{
  "num_attention_heads": 5,
  "positions": "learned",
  "tie_word_embeddings": true,
  "dataset": "wikipedia_en"
}
Each number is 50 + 12 x the weight over its row's rms, rounded and kept within 0 to 99. Layers, rows and columns count from 0. The size before them is the row's rms in percent of the matrix's.

# layer 7 MLP up, 640x160, rms 0.0665, rows 208-251, columns 80-159
093:54 35 67 60 66 51 65 59 78 43 50 51 36 36 51 41 48 39 60 42 47 44 67 70 21 61 47 67 62 51 54 47 52 42 46 48 55 32 58 26 61 57 44 62 40 69 63 50 46 64 45 53 69 28 66 42 30 53 67 29 60 56 48 43 62 49 45 33 43 55 19 46 29 62 51 56 72 38 51 60
097:68 63 64 59 27 39 42 57 57 52 58 65 75 32 49 50 49 54 46 24 70 61 29 54 25 51 28 54 52 49 56 48 26 30 52 60 42 46 47 30 43 39 62 48 29 46 36 42 47 50 37 47 49 67 57 47 49 41 59 57 46 60 43 64 42 46 57 67 59 52 73 37 77 67 55 54 56 67 32 53
102:38 58 49 46 68 40 63 55 44 36 63 51 49 48 63 62 44 21 50 34 63 44 48 42 56 57 46 61 48 42 41 54 40 37 53 48 39 67 56 60 47 80 37 66 27 58 38 36 64 78 27 57 30 56 45 44 40 53 52 42 73 51 45 57 37 46 83 49 51 47 63 38 47 54 57 49 37 36 62 43
091:59 56 61 58 67 44 49 54 53 46 49 56 58 28 44 66 25 72 55 66 50 27 42 51 59 45 59 46 59 49 40 45 47 46 49 57 63 62 54 58 67 59 40 46 68 61 54 66 43 52 53 38 22 69 57 47 46 51 33 48 48 43 70 48 61 49 43 46 54 39 61 53 34 43 61 51 60 59 58 35
100:69 42 54 31 55 54 64 60 40 37 58 42 57 28 59 77 62 57 60 60 48 54 51 54 37 63 66 58 29 41 50 47 60 50 62 54 66 61 51 39 70 41 73 62 71 67 60 50 12 67 57 41 68 55 67 62 57 45 44 48 54 51 63 73 48 62 37 61 28 44 44 56 77 41 41 46 55 49 40 35
103:44 38 60 61 40 56 33 54 69 46 42 32 30 58 66 40 38 46 40 58 53 43 49 51 36 32 38 53 34 53 48 62 60 33 52 51 46 55 73 35 17 50 56 56 47 48 70 62 38 51 49 43 58 46 39 32 69 53 36 69 49 42 65 43 38 35 56 51 39 40 45 31 45 33 38 34 45 59 40 34
114:20 83 43 48 26 40 49 66 61 57 56 49 39 45 53 59 35 45 51 58 52 51 52 37 46 70 49 37 47 18 74 62 40 62 37 59 55 46 48 42 60 57 60 46 42 59 62 39 39 33 53 51 36 53 50 54 58 42 35 53 25 37 43 36 39 50 57 60 47 66 41 66 26 60 55 77 53 37 37 38
105:33 60 36 38 46 59 36 61 50 37 33 42 64 50 32 52 77 59 56 42 42 40 60 62 70 54 69 50 36 63 55 59 47 54 47 75 23 38 54 39 63 59 47 39 44 39 17 59 57 47 30 60 46 56 57 44 64 39 65 73 26 56 43 62 48 38 52 53 50 53 40 44 40 43 39 56 63 58 43 58
098:63 42 39 32 65 53 30 43 56 46 72 49 64 58 44 61 59 48 48 56 60 53 53 72 60 51 60 38 33 37 59 56 55 16 63 56 39 65 44 45 58 63 42 34 58 49 25 28 58 48 38 58 41 45 59 52 56 59 52 58 51 38 38 58 62 59 28 53 47 52 52 36 62 45 44 52 59 59 23 44
099:49 22 33 43 79 58 63 64 39 67 43 43 54 67 52 38 60 25 38 63 57 57 32 70 50 60 41 48 49 39 39 57 28 71 50 41 46 58 61 55 26 39 44 40 64 60 44 54 60 42 56 63 61 53 48 53 38 84 59 46 47 59 47 44 30 28 59 54 42 34 54 53 62 33 59 56 69 68 43 60
106:58 43 56 51 48 49 54 55 49 36 65 54 34 53 31 44 66 65 63 47 55 26 59 49 74 55 59 50 42 38 48 40 70 47 55 58 42 24 57 50 31 41 51 37 34 77 60 52 54 58 68 52 49 57 58 52 33 54 53 62 40 68 50 39 30 54 50 57 48 62 57 35 23 52 57 43 59 61 55 37
102:61 57 62 57 77 56 54 44 48 40 35 39 31 86 61 41 40 52 42 52 71 59 54 57 52 54 38 35 53 55 45 19 35 50 44 59 73 34 41 46 44 63 66 54 38 56 60 28 47 40 27 42 52 39 58 46 61 49 64 53 54 37 52 67 41 45 48 27 50 45 55 33 49 59 39 59 35 61 32 47
094:64 56 69 57 29 54 59 37 63 59 47 45 31 53 54 66 58 44 60 46 59 56 54 59 46 65 53 46 74 51 66 42 27 30 44 66 59 59 46 55 40 40 57 50 63 38 61 48 47 51 55 34 36 34 20 50 65 70 40 38 35 33 59 61 45 50 49 40 70 44 31 40 56 43 46 27 75 50 61 58
102:60 48 23 73 46 30 58 54 42 58 44 40 60 35 59 43 76 47 50 54 28 46 52 35 55 62 48 40 52 27 43 36 64 66 42 44 48 53 79 49 44 51 37 53 64 62 59 51 39 72 32 50 46 56 48 66 66 53 30 38 42 21 51 68 35 39 47 57 57 48 64 53 41 41 47 55 68 60 44 53
101:38 54 43 49 61 50 38 46 50 86 55 44 53 58 51 62 36 49 56 67 39 42 45 52 39 48 80 52 62 57 38 48 49 71 60 51 61 53 52 48 65 68 47 42 64 79 60 52 47 65 52 63 53 60 58 56 47 31 49 62 35 29 46 55 46 74 35 42 57 57 51 46 42 44 46 49 52 47 18 32
104:45 63 60 43 37 49 55 53 51 68 55 64 32 47 57 71 52 46 42 50 45 61 60 68 53 20 31 61 58 38 74 41 46 32 49 60 57 74 45 38 77 53 25 58 65 32 63 52 45 45 47 43 53 44 62 56 25 37 62 38 57 52 55 47 54 66 02 54 32 33 30 47 28 51 64 45 49 42 50 24
097:58 47 54 60 45 30 37 63 48 32 62 59 57 26 63 45 43 40 49 55 49 64 47 51 59 31 66 79 48 69 49 53 68 40 74 59 57 57 57 48 45 59 38 45 64 53 46 51 49 57 50 53 58 53 39 65 33 58 54 24 54 50 44 65 43 54 32 40 60 48 53 49 43 37 64 56 55 71 33 50
090:39 53 42 48 54 57 46 29 41 70 42 34 24 46 45 37 51 44 52 57 66 56 70 60 68 59 41 69 42 31 43 47 28 54 54 49 23 57 39 34 62 59 50 56 67 56 71 52 55 50 47 33 48 62 76 74 30 52 56 66 47 47 52 44 55 43 65 38 57 71 59 47 44 69 51 34 42 66 61 68
100:45 44 35 61 63 64 48 52 45 34 49 54 41 61 41 47 69 17 36 29 61 38 61 36 54 47 51 55 32 38 57 45 32 33 45 44 34 54 57 51 35 41 53 31 48 42 40 51 46 48 69 28 57 33 82 54 69 43 42 43 52 48 57 46 48 51 58 56 63 72 52 50 37 33 57 39 39 58 65 55
092:70 42 47 41 36 52 42 43 48 57 57 44 58 78 38 63 41 64 40 54 68 51 65 57 39 40 49 40 54 36 47 28 61 48 62 67 42 26 45 33 46 52 51 39 62 57 65 44 86 70 55 42 54 72 27 53 69 31 43 58 51 20 58 56 26 58 36 68 26 41 48 55 52 52 41 58 63 60 51 58
105:46 56 64 51 55 19 47 65 50 54 45 67 61 55 22 48 48 50 58 48 55 46 53 51 79 55 68 52 49 55 59 35 37 26 58 38 40 53 35 56 61 52 53 55 58 63 48 50 76 49 62 58 38 44 60 57 43 62 43 76 54 50 77 37 36 51 33 42 50 59 43 46 50 42 76 49 38 62 25 46
096:31 70 56 55 53 38 61 54 39 41 65 49 58 55 25 38 77 35 35 51 39 56 31 43 56 65 65 47 33 49 59 62 61 39 42 41 59 64 19 39 49 44 47 30 60 56 51 45 53 42 67 42 49 44 54 64 68 50 38 41 31 42 54 46 43 45 43 41 30 61 39 48 17 28 51 55 60 62 50 37
098:56 53 53 60 49 44 39 58 38 55 52 54 50 27 48 54 39 48 36 31 41 69 35 62 40 47 45 58 33 44 53 50 29 62 47 45 50 42 37 77 71 68 75 48 29 65 58 33 40 63 17 74 54 49 74 65 51 61 44 53 45 38 46 48 33 46 58 51 46 21 51 47 55 37 48 24 51 63 55 52
110:49 58 55 58 36 47 57 48 62 51 61 41 69 59 34 61 51 65 61 34 64 65 40 63 43 53 53 54 44 58 52 31 33 49 64 74 51 58 53 66 62 58 64 51 61 48 68 61 67 54 47 59 52 62 61 65 46 45 51 54 45 42 58 82 31 62 64 32 56 42 35 67 62 56 61 55 58 45 45 68
083:50 71 72 39 43 69 50 30 39 54 35 79 71 18 37 53 40 33 32 31 63 55 55 47 35 35 58 46 47 46 51 44 41 44 40 41 51 41 55 54 55 35 37 44 55 60 65 56 42 52 47 71 63 65 51 34 30 58 45 54 66 55 47 33 38 60 48 35 58 50 40 51 41 37 55 46 68 57 47 30
100:58 53 34 60 58 48 50 20 40 54 66 49 33 60 27 53 50 46 19 64 59 33 59 58 55 72 58 35 38 41 53 33 38 68 58 60 54 39 34 34 53 51 54 48 52 59 47 57 35 50 50 57 36 41 34 56 31 60 31 43 40 57 45 53 73 54 43 56 58 36 59 41 54 58 27 46 44 48 43 49
102:37 69 66 46 57 61 40 51 65 53 49 40 52 38 53 35 53 46 27 36 82 39 43 56 49 74 32 43 56 54 35 56 59 49 64 46 69 68 40 62 60 36 31 28 42 57 59 44 50 79 42 47 73 40 41 58 58 47 64 64 46 36 65 46 46 51 53 38 50 53 62 46 15 55 60 62 47 60 58 65
089:44 72 65 51 58 39 50 36 50 54 67 51 39 55 76 45 68 58 42 15 56 48 44 81 44 43 53 33 39 59 53 56 65 32 66 48 70 51 47 54 58 46 64 43 57 46 66 58 41 46 22 47 34 63 51 45 43 68 56 44 52 38 46 63 49 38 77 32 61 45 56 50 64 43 55 53 42 45 46 50
102:51 48 37 49 27 34 44 52 46 39 57 57 47 41 55 36 45 49 37 44 62 56 70 62 60 43 34 20 50 62 53 52 51 56 58 47 39 41 59 46 56 33 53 47 49 53 68 54 50 44 58 38 50 56 37 68 43 75 51 51 60 58 56 65 45 61 44 30 41 51 43 53 45 61 39 31 69 39 58 61
096:52 38 22 38 65 34 37 48 69 35 46 26 56 48 57 38 32 47 61 47 27 41 53 51 53 52 60 52 50 64 65 31 57 68 44 51 49 57 61 45 61 57 22 30 39 38 59 48 32 52 62 48 58 53 49 59 41 57 44 66 28 54 29 56 63 62 43 33 47 39 46 47 42 60 82 57 40 39 34 51
100:58 54 48 22 48 41 41 44 35 58 59 52 45 46 48 55 64 58 50 57 57 40 49 57 63 90 58 51 49 61 49 50 64 55 44 43 30 70 68 31 36 42 48 62 59 63 50 40 56 44 50 47 63 49 53 64 44 60 50 72 37 57 78 51 45 43 42 54 56 53 34 61 64 46 63 43 27 43 65 34
099:60 53 38 36 61 57 39 64 47 48 33 67 38 43 54 57 58 45 50 61 62 58 62 64 63 68 56 55 65 34 38 34 41 43 35 61 78 56 68 48 22 36 55 54 40 50 64 51 52 71 54 74 65 47 35 62 69 52 47 56 57 60 51 46 43 57 45 39 49 66 34 46 41 45 46 65 55 65 73 38
105:36 58 38 42 43 43 46 44 56 44 33 34 63 51 29 39 64 53 40 40 58 23 53 32 71 60 74 60 30 56 41 47 53 52 42 53 48 34 41 47 83 51 46 48 41 55 67 49 58 32 32 56 51 44 68 41 49 56 37 38 69 52 63 55 35 51 77 47 48 39 49 29 44 63 47 68 28 56 27 55
102:46 23 52 41 51 33 40 59 58 56 44 47 57 45 39 63 38 45 46 46 53 50 62 55 65 46 61 68 40 47 56 55 43 59 47 53 52 41 53 61 54 55 69 60 51 62 68 49 32 65 53 43 34 49 61 39 48 20 34 56 31 69 55 43 56 77 63 61 37 49 51 54 67 42 60 51 38 68 27 40
108:51 52 41 83 58 49 37 39 50 71 53 30 40 51 44 32 57 58 40 42 57 15 61 56 48 40 56 55 42 50 55 52 45 53 71 56 40 60 46 47 40 36 55 61 69 77 32 71 47 68 61 58 42 51 56 55 54 48 36 39 38 51 49 55 47 28 49 66 50 45 43 40 56 54 40 40 74 60 60 50
110:69 30 34 41 54 66 65 40 68 49 45 49 74 66 47 53 48 58 44 26 58 48 51 50 36 18 49 46 60 47 24 34 43 58 48 26 67 63 47 60 57 62 64 62 50 42 56 45 50 59 37 60 52 65 52 44 55 28 37 42 39 61 38 33 49 53 46 59 28 48 46 41 44 76 45 34 71 55 55 65
095:78 58 43 54 40 57 41 36 56 52 54 54 59 62 50 40 41 46 34 45 46 52 53 42 64 64 22 48 34 31 38 34 42 54 65 40 71 68 53 51 55 55 67 40 40 57 46 60 36 53 47 45 53 51 54 43 57 42 37 44 34 49 48 56 43 39 50 62 44 37 42 37 72 26 70 52 55 55 53 45
111:53 75 38 74 55 67 41 59 50 47 50 29 74 43 54 44 47 50 46 43 40 45 60 48 43 53 47 60 43 41 37 50 52 48 81 60 35 39 63 56 51 62 44 39 30 50 55 55 60 68 42 52 59 41 36 24 51 30 42 52 59 50 31 63 51 49 49 63 55 67 46 44 59 58 30 42 46 46 27 61
110:52 35 37 44 32 54 40 68 53 51 49 22 55 60 55 65 56 41 56 42 36 55 60 44 52 52 44 58 49 62 51 40 48 51 60 52 50 47 51 54 65 40 43 60 49 46 46 45 43 63 56 23 42 50 41 30 43 26 53 44 30 65 40 34 66 40 64 45 75 88 48 66 50 52 48 53 38 52 56 47
099:34 44 59 51 62 31 41 63 48 37 64 39 49 39 49 36 64 60 23 54 63 53 54 39 39 59 25 46 46 51 71 41 44 47 45 47 24 49 54 55 52 63 30 62 64 71 52 74 44 45 40 53 68 41 58 55 45 43 56 62 41 57 72 50 51 46 54 51 24 44 47 38 48 70 45 48 45 55 43 53
103:61 57 72 55 48 33 58 44 52 43 51 33 38 63 48 43 59 58 51 43 52 51 61 38 35 29 58 38 32 65 61 33 56 53 63 61 67 45 56 49 54 61 65 53 55 64 45 31 31 67 30 50 60 34 56 46 51 52 64 33 59 64 62 38 43 67 50 55 32 49 52 56 26 37 39 82 71 41 58 34
091:55 82 40 48 54 39 39 42 49 56 60 62 63 32 34 69 59 44 70 39 60 54 43 67 39 55 54 39 32 51 46 50 59 63 34 36 60 51 56 45 51 48 44 60 37 60 44 38 40 26 51 64 51 23 75 49 41 46 50 38 65 50 46 58 40 50 53 34 65 39 49 43 35 48 35 49 39 70 49 59
105:57 47 47 44 42 46 60 44 63 62 71 36 39 50 55 40 58 45 52 40 49 66 61 29 69 45 38 46 40 58 21 63 47 52 76 51 51 53 66 33 62 44 48 63 29 51 50 33 63 61 44 52 46 38 42 50 46 29 45 60 63 58 25 60 51 56 49 55 65 53 55 36 63 46 47 37 51 56 32 48
112:41 50 51 24 51 47 41 71 55 29 57 58 57 52 66 40 41 50 57 53 44 53 66 55 53 45 30 41 51 73 51 39 48 48 33 37 37 66 34 51 31 49 55 56 77 50 60 46 46 61 45 41 48 46 48 41 61 54 58 58 50 49 43 50 42 58 54 52 36 61 34 37 37 62 49 26 81 53 51 38
# layer 7 MLP down (transposed), 640x160, rms 0.0665, rows 208-251, columns 80-159
108:71 74 62 37 44 68 56 42 35 46 49 53 60 60 48 53 76 56 34 49 59 42 29 39 79 49 49 20 39 65 42 64 61 72 50 49 48 75 37 40 47 42 48 33 52 46 36 46 46 44 58 76 55 48 52 58 55 36 50 41 46 42 56 25 55 72 38 41 67 29 48 55 53 37 63 69 51 46 43 43
094:53 27 53 56 43 42 36 54 61 51 46 34 29 54 63 43 84 44 56 49 42 72 61 47 76 46 40 50 43 48 57 60 67 57 56 41 52 44 60 66 54 39 44 56 51 36 47 57 28 49 64 48 63 43 61 42 48 62 54 73 39 56 45 66 55 53 56 44 46 56 50 47 59 61 53 43 46 46 40 61
111:52 51 77 71 53 46 63 36 43 74 47 62 25 48 65 54 44 64 56 61 52 57 51 55 57 69 44 46 60 61 72 55 36 62 44 27 65 62 68 60 48 68 44 60 48 53 51 56 41 44 39 34 48 40 51 49 34 56 47 50 38 26 43 47 54 57 53 48 50 57 65 61 64 48 44 40 52 44 69 46
093:74 55 31 60 50 47 51 30 69 67 48 57 25 68 61 45 55 34 62 39 49 50 68 79 65 60 43 45 66 55 42 57 76 63 48 30 61 36 59 63 39 39 53 50 48 55 29 53 54 40 41 65 59 45 52 43 58 40 46 61 61 67 48 53 49 56 50 62 42 68 54 67 50 28 67 47 54 22 41 51
103:31 47 33 54 55 45 37 44 73 47 59 40 58 42 36 58 23 37 55 64 41 74 67 37 49 39 54 49 65 59 49 32 67 47 58 54 61 40 55 63 55 61 39 32 46 51 59 55 77 46 48 60 56 50 63 63 74 47 53 69 54 83 47 54 45 39 54 55 41 48 38 32 50 54 44 67 55 57 31 48
110:50 62 61 57 63 29 50 46 36 59 61 45 49 65 17 54 34 40 65 25 51 30 58 47 55 35 40 32 42 43 58 52 60 67 31 42 54 57 54 28 41 45 44 65 40 51 39 38 66 28 45 36 60 58 64 58 42 54 33 48 52 44 52 67 39 50 51 64 49 66 54 57 53 52 40 42 31 28 44 66
120:36 53 56 62 52 48 31 55 58 54 32 34 76 46 30 40 48 53 30 40 40 49 53 72 65 60 48 49 30 59 46 58 49 76 62 57 72 33 43 65 73 59 59 83 49 49 80 48 36 74 48 55 64 51 55 54 59 45 40 52 36 44 34 32 36 53 58 51 38 59 65 43 40 53 52 60 50 40 47 43
102:61 38 56 65 60 42 50 48 59 63 26 49 44 56 77 72 38 66 52 36 54 70 50 38 36 43 54 55 61 59 52 43 47 44 73 45 60 26 50 35 64 57 32 39 66 48 61 57 36 47 53 49 39 45 48 46 29 43 67 35 61 45 62 42 54 54 38 36 57 35 50 50 56 37 52 56 57 39 30 45
097:30 55 45 56 48 53 25 57 42 63 44 49 48 39 39 46 27 34 54 50 50 63 34 60 42 28 50 51 54 24 48 62 54 49 78 50 29 70 34 54 42 37 40 70 55 61 46 56 52 35 35 53 40 40 25 47 54 65 30 65 60 51 56 45 68 56 38 52 41 43 67 81 54 57 32 44 45 62 39 37
101:44 56 47 31 41 43 47 43 58 54 53 46 43 61 66 46 47 48 47 53 46 49 55 59 65 57 35 39 54 33 44 66 47 50 42 52 35 38 74 62 35 49 56 48 40 59 19 57 37 28 49 31 39 37 72 35 58 68 36 72 35 53 53 61 68 57 61 54 51 47 50 68 60 47 43 33 64 39 50 50
108:44 38 36 75 66 65 45 57 56 26 49 56 62 44 57 55 21 39 49 73 39 55 56 53 51 45 62 56 46 38 52 51 52 58 42 44 57 35 63 63 67 46 58 64 35 64 88 65 52 69 70 44 53 48 67 22 64 56 30 54 53 58 70 44 75 47 65 64 46 58 36 52 47 43 53 49 60 42 45 46
101:60 47 48 54 59 28 34 53 65 48 49 58 33 56 56 42 62 57 49 57 37 58 43 42 41 54 69 56 63 49 43 28 62 55 65 62 34 82 50 39 50 49 48 50 61 43 38 40 64 36 74 39 47 76 50 48 49 48 42 44 47 77 42 48 34 33 45 48 55 65 26 47 31 54 56 32 38 38 58 56
090:12 51 46 57 54 42 43 63 56 53 66 61 73 50 59 69 46 71 41 72 58 37 40 40 49 67 67 68 42 55 51 65 59 65 54 59 48 48 42 39 31 47 37 66 63 64 49 39 54 37 45 69 55 72 45 59 56 46 55 48 55 51 48 76 66 59 58 60 48 46 57 45 49 45 51 60 42 53 34 45
107:52 25 54 60 37 58 51 25 49 65 57 59 16 40 62 69 62 57 45 25 49 42 48 60 28 42 46 33 55 51 55 37 47 54 38 52 52 40 58 53 35 40 51 65 52 73 70 37 47 64 54 40 38 64 49 48 44 52 52 46 43 36 50 47 55 61 51 56 56 65 52 53 65 59 54 62 59 54 45 38
109:44 53 51 49 76 51 69 57 55 39 45 35 51 33 72 43 42 29 32 55 38 50 45 45 61 53 45 40 44 28 39 65 60 57 46 54 64 51 40 69 66 66 38 44 66 50 57 64 49 56 60 72 25 48 37 48 50 50 61 38 35 31 37 42 52 58 46 43 65 36 67 58 40 52 65 55 57 71 42 28
100:69 53 45 65 48 48 51 44 49 46 51 42 62 22 48 63 43 75 37 72 52 47 38 49 61 53 33 51 49 41 43 49 47 76 60 47 55 46 47 49 41 55 44 35 20 54 72 42 55 61 54 40 44 61 37 42 44 55 30 49 49 84 69 59 47 42 55 42 48 47 39 41 71 57 24 58 51 52 45 52
098:68 65 69 63 58 38 63 54 68 40 32 63 47 42 53 54 81 55 58 58 62 42 68 58 34 60 61 68 48 50 65 47 53 59 57 40 72 43 48 38 62 39 55 23 52 38 41 31 63 37 74 57 54 60 44 73 65 46 30 52 43 25 55 46 51 60 64 52 49 45 52 41 48 42 50 34 31 55 56 56
095:42 72 62 60 50 34 66 40 24 45 54 52 56 54 37 71 20 64 66 45 49 40 45 57 26 28 67 54 64 59 51 55 73 58 64 59 57 47 37 61 59 49 63 47 45 49 46 55 31 39 36 55 63 46 41 41 56 37 51 41 67 46 39 36 69 47 32 69 45 44 48 51 59 47 43 43 49 44 26 55
107:55 56 66 38 35 47 79 57 46 46 41 51 50 45 56 37 45 45 65 30 55 53 53 56 55 53 52 57 35 53 39 44 35 41 21 46 60 31 61 37 41 51 22 55 45 33 63 51 58 37 49 38 55 53 63 61 53 43 48 22 38 50 50 37 65 39 58 63 39 65 51 33 58 39 16 51 42 54 55 49
101:46 70 63 52 70 47 31 33 58 32 51 50 62 66 35 49 39 67 48 33 49 45 42 50 60 61 45 52 47 55 38 44 37 38 53 75 63 54 25 44 44 31 40 63 55 56 64 35 65 62 45 53 44 66 60 67 54 57 40 49 72 51 45 45 29 36 67 45 64 47 45 45 54 61 48 65 56 54 57 55
107:40 59 31 54 48 60 50 49 69 50 50 38 33 52 51 50 28 44 47 51 62 40 58 47 27 67 41 69 58 75 49 38 36 48 43 51 50 46 54 33 44 53 46 44 48 43 35 41 38 52 59 56 35 48 51 47 51 53 41 29 42 36 29 31 69 57 45 77 65 62 46 72 66 36 48 66 59 54 47 71
088:51 48 50 31 67 71 30 28 50 48 54 56 43 48 53 47 55 49 57 52 48 51 43 52 56 56 52 55 50 48 39 33 38 53 38 71 50 64 63 62 66 64 37 67 35 38 62 64 36 20 60 56 60 60 59 53 52 48 75 63 58 45 14 29 50 44 49 65 66 65 47 44 58 36 51 59 48 37 61 34
106:45 46 57 58 33 58 26 54 40 49 66 37 46 52 29 61 44 51 49 54 50 26 69 47 48 49 64 49 34 65 30 31 39 43 79 58 49 48 68 27 56 59 67 58 40 57 46 49 38 74 55 52 44 54 43 72 51 51 52 58 49 50 47 51 63 11 37 52 64 60 62 33 42 54 41 33 59 53 48 39
110:55 26 72 87 80 43 59 47 36 69 43 29 44 38 42 29 34 49 63 37 43 41 41 15 34 54 48 66 43 60 52 66 59 64 51 52 42 61 49 75 57 59 68 34 38 56 59 47 44 64 62 45 57 37 54 45 59 58 41 54 48 40 55 46 36 49 35 46 42 52 46 57 33 38 46 57 59 56 60 45
075:57 44 30 55 44 60 57 55 30 47 44 30 43 57 52 49 64 78 37 59 37 58 57 62 43 38 69 31 60 62 54 47 57 54 63 63 49 56 83 61 55 37 37 47 51 80 58 47 65 50 52 27 55 67 56 58 50 32 58 67 43 38 58 26 54 40 55 43 67 53 47 47 62 68 66 49 43 55 28 46
098:71 49 78 73 68 54 49 52 36 49 35 53 73 38 54 47 41 40 50 38 33 67 66 63 44 26 28 58 69 39 58 50 46 51 63 65 55 59 53 65 24 62 45 60 57 51 36 59 60 55 51 56 36 59 42 30 49 52 53 35 59 39 51 46 28 51 50 38 45 64 67 71 63 44 47 52 62 34 62 52
095:44 53 65 55 57 42 55 43 46 30 56 54 18 57 25 65 64 33 66 42 42 39 73 52 57 37 40 46 54 70 56 22 36 50 34 68 49 59 36 58 52 56 94 62 64 51 47 56 50 31 70 57 43 57 63 58 45 38 24 58 44 66 53 19 50 38 33 69 40 69 63 60 61 48 44 43 54 61 35 44
087:44 44 63 48 35 58 61 70 53 46 19 67 46 48 36 36 35 51 46 43 34 38 45 35 64 58 49 30 68 57 64 36 44 67 39 55 40 42 33 57 23 59 60 57 38 45 59 59 34 50 51 52 25 20 54 30 29 51 55 74 56 32 43 46 32 68 58 72 47 61 52 57 43 49 30 53 57 52 30 54
103:58 31 43 52 33 58 48 38 41 68 47 22 40 32 33 47 53 51 50 64 42 27 47 48 28 53 39 58 52 50 32 57 73 41 16 41 63 59 46 53 67 22 59 41 47 54 24 52 55 73 44 57 77 67 44 38 22 61 23 67 54 49 58 54 51 31 46 41 39 69 45 64 53 36 48 59 46 54 36 58
096:46 70 51 45 46 49 78 61 43 77 20 49 35 40 67 39 65 53 85 42 64 55 48 68 45 30 48 51 48 69 62 51 58 70 58 45 25 60 36 58 63 56 46 60 70 47 53 63 49 45 44 71 30 59 37 28 68 43 55 67 58 43 60 56 40 55 70 65 31 46 55 38 47 36 45 42 39 48 50 45
100:62 42 52 67 61 37 66 54 55 67 54 61 44 51 63 67 65 45 28 51 65 39 46 68 31 42 54 39 56 74 36 52 54 31 58 56 37 54 35 71 71 61 30 60 55 46 53 35 48 67 70 65 43 56 37 63 47 57 29 48 27 51 52 70 51 47 58 58 60 42 49 20 52 39 49 45 52 51 63 77
098:33 49 44 29 45 72 43 42 75 38 48 52 24 40 56 53 55 54 38 54 42 38 59 51 33 37 54 41 36 44 69 46 62 43 37 32 60 17 43 39 55 58 57 40 62 50 56 42 65 52 38 52 55 52 57 50 59 50 47 61 50 57 55 51 68 32 69 64 41 78 57 56 46 28 43 52 62 30 55 67
099:59 54 39 76 74 63 35 46 30 51 69 30 35 48 71 42 52 53 44 63 39 32 50 62 39 53 62 58 43 40 22 43 60 58 61 36 65 36 50 57 55 53 74 69 45 49 49 27 71 43 70 45 40 44 38 46 42 59 51 51 61 52 54 53 67 48 48 59 39 39 76 69 45 59 32 55 67 54 74 64
105:64 40 44 59 20 42 56 51 49 44 67 51 48 49 25 49 24 40 67 62 64 20 49 41 84 62 51 53 49 38 57 56 48 46 40 51 62 78 57 63 52 55 30 51 67 55 17 53 55 57 45 55 46 51 48 53 59 82 54 64 52 54 45 73 57 51 38 54 57 65 49 36 20 51 65 48 37 40 45 47
107:55 45 59 69 42 51 50 55 63 54 38 52 36 47 23 79 44 48 44 54 53 55 66 60 30 53 56 52 61 66 71 38 46 69 27 35 36 66 56 51 72 64 44 60 48 49 59 60 48 48 54 63 32 64 48 49 50 49 55 33 46 69 39 56 55 40 45 59 50 51 14 71 68 53 65 45 53 39 58 47
105:31 61 58 63 62 45 40 47 59 52 53 41 59 36 41 38 39 53 45 53 48 64 36 33 54 47 48 45 51 56 39 43 37 31 36 37 47 32 35 28 37 42 59 56 54 59 49 50 59 61 55 36 51 39 43 31 27 42 59 82 50 50 49 60 47 67 44 56 67 62 41 64 43 60 41 53 58 60 48 41
101:59 55 59 57 67 49 45 48 41 69 60 71 40 50 43 47 54 48 53 44 54 43 45 49 36 29 32 51 76 50 35 48 53 61 50 44 54 40 43 44 40 39 58 60 50 51 63 69 51 40 54 45 21 77 78 35 64 51 55 28 53 40 37 52 45 49 53 45 52 46 37 37 55 69 64 43 57 46 60 38
098:54 45 39 46 49 40 39 56 33 38 50 41 36 58 36 60 54 38 59 28 45 43 61 65 62 60 40 47 38 44 55 45 28 46 30 46 37 63 34 50 70 39 63 45 54 46 52 44 33 56 48 47 49 49 58 69 26 48 49 43 54 56 63 38 59 43 55 22 49 44 48 48 27 40 49 41 55 55 27 56
106:41 55 58 57 42 47 39 66 33 61 40 59 60 37 47 35 27 21 34 55 38 55 67 48 72 42 50 45 48 63 51 45 47 52 44 79 07 54 47 45 55 47 44 44 39 48 33 53 68 43 58 55 51 24 68 49 59 83 63 46 80 43 58 35 45 63 53 44 47 42 69 56 45 46 47 63 36 49 72 43
101:56 55 45 44 57 55 64 43 38 55 62 44 53 52 69 53 66 43 63 54 49 38 67 55 28 53 49 54 65 49 39 59 52 28 58 36 30 42 45 59 49 37 62 39 55 42 14 42 29 50 51 51 37 41 19 55 42 74 45 45 73 35 49 63 35 66 50 74 52 34 53 71 51 56 38 76 53 47 43 54
106:53 71 39 60 50 32 62 45 62 48 58 54 55 61 65 45 44 36 63 56 70 56 47 37 39 43 63 37 47 65 42 52 59 80 48 42 52 34 30 45 48 51 68 57 60 54 52 37 42 47 44 40 40 65 46 59 49 63 48 62 54 46 30 54 32 74 51 51 35 65 53 64 28 55 60 48 68 36 54 50
090:64 26 39 27 62 40 61 53 48 58 43 53 49 65 42 45 58 60 48 49 57 56 73 76 60 21 51 55 48 48 37 58 45 42 51 52 54 67 54 68 61 48 34 41 66 27 63 45 74 57 50 41 54 69 36 62 59 61 54 53 38 35 55 76 75 42 60 58 43 55 42 49 64 42 61 21 44 29 60 52
100:40 54 47 57 65 49 59 33 22 61 50 58 50 66 51 66 50 50 41 50 47 81 33 44 58 56 24 47 55 70 66 65 42 33 46 50 46 50 55 69 36 38 62 63 27 42 43 64 43 41 65 48 60 31 41 47 68 30 47 66 52 40 51 52 55 48 61 52 52 43 38 50 38 41 47 29 40 52 62 44
103:46 57 61 40 65 57 48 48 43 47 37 63 66 61 50 26 69 33 58 58 55 59 54 52 62 36 47 48 62 14 55 45 44 69 53 52 58 53 76 53 55 46 72 75 46 49 50 58 49 46 50 56 58 53 77 42 52 47 43 59 34 74 53 72 51 58 44 42 57 58 48 50 45 55 65 56 60 49 60 54